Weights of a small transformer language model.
Architecture: rotary positions, no biases in attention or MLP, untied embeddings, normalized queries and keys, some layers without positions, some layers without attention, local attention windows, gated attention, normalized values, hashed n-gram embeddings, capped logits.
Training: a variant of Muon for these matrices, 91M tokens, 5769 steps.
Each number is 500 + 40 x the weight over its row's rms, rounded and kept within 0 to 999. Layers, rows and columns count from 0. Numbers have three digits each. The size before them is the row's rms in percent of the matrix's.

# layer 5 MLP down, 64x256, rms 0.574, rows 0-63, columns 0-63
099:555507495576547549553491535480483576555467542468436497529518471467609479501499495464489484438550534476548527504401503519488450462561518500401559481482458534513497505528529481448595459427498493
099:492491525537541545540547539524529491438579487543467532507495508557468571484537544530513456567455485563526479495515505524446520466470576529417492432453474472468500542451401483500524461513500492
097:508499463493517541452495519458482541480457484514453504554480512459504503467441505487485475507538424544430450522509427407479508448474518514517479547414501503508484570521448458471439511417506523
095:462490504359486464515549500503419527440511511538481499516497476600419503501526509502439470565521498518447466591541512539440489531435495540540484423566483486464507491524495530519472436508494469
104:523497439496501511545456533410447464381454475538488491493511544463439503476514475505477510470432448422449442510375476496439523421501485445485486490465492484495484464501482491500531513520503488
095:508502578469499587480487489467620503399563518595521492499473504531402496528499448511537547597594494532534449513473483459451556493472519528461560473571453368509492537474455486494520591560505557
108:483499515464486463515451500525508559569502517469525497480534486478523553601539529564553550507660445465528434526502502442467477534512521515497569529547459519490507495491542504505469515510504489
117:522491501541546491507540456568541511473533532434511500542482588498570499499526489440510523516461500604495461516592506539458408551488511513436521518527534471477505559443444468545504483485501469
099:484493462470424549568540472491447427410469471451518464473545523460587441503510465536517440453432538556497598470450468380441502464498488492487535463525448560518515541445595479505516520528498480
102:483498522510517448499509501512493549554506463532485526541488546486553473497472494449512460573512550491509463504548518437490447505476443548435475414532560448515490577491487473440455554490500524
102:558488511447507555525490472421526549486494533513508472514494450443497579510539497533488493550453539479533422549460558512501522491474457482514550548499537435488493530539513519505503504432505499
113:461502539571429538462557502500523544563567555407511513558495484482539506465473546481473504527450543505437567508425490540512520571484548496534518513511522564509518515502504462466463511512500495
103:475498514492521461494545532499501453459533470498421465489511467462554517453461517451446467475505487493482522582508437517474441539482560461569476470452495494509513502469567452456467471456500513
104:538495572550529505477459505512496601505533536470543557544504525488488530520516499458504505501575516553556481531633550471491480482506521556500510478522511463519503517528473544531527511556504528
104:553494431407514475518525464545517418528504533529515538508506442500536521557487508477541462507540497604494488553535467500479483470511452455473514517449527509435515534581472478511505472509505525
104:504505511402542452438498510505440492408441546486507518502522502412469452475469459399541522406496450470526500441484560474545473489510451455465529424474494509496496463469524507523486502467499434
108:482495556420513469508471498451539456566564535481529479497566530517463511479437552408537498519517448461497516511514397489463546513543438516479532532513560472485499560477510492541550523501500509
100:475499470579550497533505526507509490574507512571509483484487511581531490451498502540534545515509485547514568578584569513465504501491493452497468537485482565471479511514560494520493549535507523
094:477495506539526493469478492432527572519463470547488529558444514492583496512476487491507440376481492504444529451421541512530450476508535505426507556542468478495505444423471527454525497526498421
099:494499492578443489469463424514475477450482507466586503475523495540477504510476500464505504525545488506503488534494557548534506453430527495500476434514493515480498568476459497549477529424506556
105:544501392440432486583537543433485496468473539535508513468560487460484453527518489524526481481379482409546543437515547525432464489486488440560445507445434476482504399491497507508512550505498418
105:459497463438620594539540515512531501512466515434566510470479501475525595581531528516540521536432541532491518479521479531513488526553549496608489548477483487510506529474568520521499534508508510
089:537492410577479504451507502455495475539497527584530476466499418558553526491453529509519523504513455531524454485473440556583480465521515553508466433517542485509496565533515537556512450550503454
105:474510505442491533497481545484404465367498529527438543519518519485438554516515509529445537566488550506478489453523443492467498495478538595626600491442514491518499579564505557456454582588501520
100:545499475512507461472474506527457421525504526451470494500437479547502476434429500548440484498443526448423477561523479550479565453474577525475521521468542435464499530447558502533457540540499463
098:511504389531481471484471557517541476606483460518486491541495481494495530515491487567521575545572494518479466520517465514488469594518560487584581517507477499485489488477571530507483543523497510
094:484495522546469515469529477573528534493497569498453447537541486501479524480563539600519493541547567575434528497535542470535524539483476506553439546453538545513488458537456506559451454485503503
097:537502450478582467451475440432585591539516570457473523516533477515562523467562511461525514563523503502504508506549487579536535522476489471538463522524509433499490454437551485533476545464509450
101:542484537464489480487481564478514428449451474541455460485478479500444522457468552464444492500466472521458467545537381504513490472510537506516564525475495526510510550495494537533499575465496593
090:494499504465571477569522465469475436505452495464445478476533490488360529642525474520464488550546470525514423477518447535425510424503478487588533498497475559506510557465537586407505482511503616
089:518505495437500491552589464566431452523535453496557559551504514535433502465494548468480484545472527552456422568677478541543495524494508539485561485481476564516507498522557520403535454529510427
095:497489566500515520475523542479524491548513476490538462520500516518553548464471521547548525571521522504558508528482569538584532546551518534544571561529486531533508494518495496463539556605491557
098:559504461464465489505504506481564607349519524504546513431564514581569496544507525464528489550503500434484524541509497524463535495467502509526468539556474464518502489432525476510469553549498449
103:473503504541528560474523503500489527555517483498509547513418434559523506482538556492469504556539491606512480484564511510475535478497498533453535507596553557462488502477533479526500510478506474
102:527506553511505487527488527529501515514488491477521489513513463545604484487573486430518490509509477473552508497559504557514495506474571495471528479506469515465489509464475423506555475498496486
102:515488523453480498494499471435426471497548471453509563483515472513368530591445496494506458483425458484499522430515497429552484420461479499472505536441489505485493530489548489498454492454498467
096:515494592498498548511521415488521602550475500564482511534473498475503543490485525485477540497453519469515453480518471518516472563462434477617506436427491498534494496491536488463440554547499427
100:562494446456488502398514549476484555373504513501469542504445422481573525557430461531538532474553479529390390536508521512538455502493491510457480432451458468526497477479520479491451441481499464
095:517492461398455517471555585543575518531503513543438503538508493492476583516486530551482470451563528365485546517456525567488542566481509501549499524491494492504492421479494467507525566532494428
113:491489531571595449538521452479452516459436508554530543541467449521496453493477499454468490566584492488441515469576483549513452497474450468430467497490473479493485458477454412480515456472510520
096:510503538483436515491425494459555546473470560529467517496504502500567429513431467488470522455503474498518571454485513490513518413536526467478486440481508501491505508463472452478458520442497513
095:443507457386504511541504496493493525474485495411496485506499507495442524456518484588522451479549464423500470485584425514438514529474579464562551508513463536494495472518483575502486511519495489
099:522503624490441463463473576472503478506464492480447470509532477510494477505474511465434472435458487499450531529458463560462570455495523491422508496449558497497514458573493564453469491452495508
102:555493485499520547484466505524479505555496490531477448519566556497454461470547539547461524462438549525465515562390536466400529466492492509429528504453531540495497497527504560521569516471506501
095:518493483438411492535511525529507565517471466464455504468522552468536567519438423478480511488469535441463495523546418413536566517491520540535483565502459541492507515494594559550580501465508508
098:473506534617506525504503554505581480461555439473560538479486516553581552505494593488508488566592455557508565510482522507487526542493493575482508501492474557479486598507556469505548503530503406
099:465500415421588508490420506607458458497513536529496498484528476422565526510563488506519501558492454493472474498561478383526555445486558483564466548489494517516524492449512466552515469526500557
087:495513529485516564519471549474552476540527489524491507440518535452494584509462513497492565470424494462527522541510565474449457529493420429520559467524519478471510431468510432519511544501504486
108:478505449463515536518482512467498441521564548468501462472525507564442440511438528518498491434540538557510514514411403415445505566494554528480482507464481511508496520496490449513568430477498459
105:536501523502493508568508500568599575628508504539478505559478510529563441476476507518524461604564512536535522552508484557471505527507547406477499525521548499503480481535534535479496546490505483
091:548487512585492496452412429524516519474465489538589450457423528476411546462523468467552486425532510502522568471482554405513485514513480488481520517568494480516483512486444504561487544529502530
103:526508542634532531480484473517560463506510512532471523502498515567579520457451537506531490564429464500522469486476554593503469587423520553457541585575470456480493517616522487564478583505503580
099:541490541586541539474474483543554443518541553477511520432485543548543452517544517510460514545495536422513532487488479536539508510545513530528546473493458555503497463546497513525466587545495490
103:518496454540457551414489478473447432551480470514526510454474477433469475515470512508507508421447475431515383590451522464458490406436499567589526456492503531505510485491531493486515540485509464
087:467498537484497445480568485512454497465530575542506512458536511493428462431549521494481488447446552454448491484442548493495496558510481503486449467534539483516497504471495492479457442436500501
102:408502503406524573539514609492517450569523479541500506502536501525503472433483575397470488522483503539461532462521471499532506445436555546346472496516540417490490536453520559471499489504501524
101:462506567495519554483522548498507548508479510488417486517486506528445526502502542500457522451523489520540515532436438575529518394475507494577486486469503541508483440552538523503499594526502492
097:518503531508529462483444476477472530390519483479442452515508435412459525507544462446502515426539466429541518456511532503499539594504516554482485486448476485461513446578513478428518431487503481
096:536496539460442518510465452520516493505566523478510490551553457436570487506507485446454509605455471512478475550476501491533402467445541505561591541527570528530505473466524504531458464443498532
103:505505575474486521561546517511518531413478471474433517444545511537413506494489481510526437579450508543479500440592483510493519541504467464462506512541529474475502461494497510466443472490502596
097:533495507473502515445466485522481519607478515495497465506515467530403490498557541503512534508504493495576514457566441590575524551526486471512506529497454535513488483552590500512512499522500498
100:431499497446482455411499498458495483480498442460504519508505489449436462508480470500527505475346518456527479421488445509509453477444499459536426532442519471470505450546484491437439487571490482
100:470499565502495511541513521506533603489459544566512409547510521521391482567531489489405516469508469454542420549462486549459509399473496556505507505546488513503499526446523463503478430465500468
103:496490480506524489473478471438519527507503486486559554444491502480412510467561565510466529544472480471480567486461549529501505465454511475519546514469463464472500493457524515507474514577499432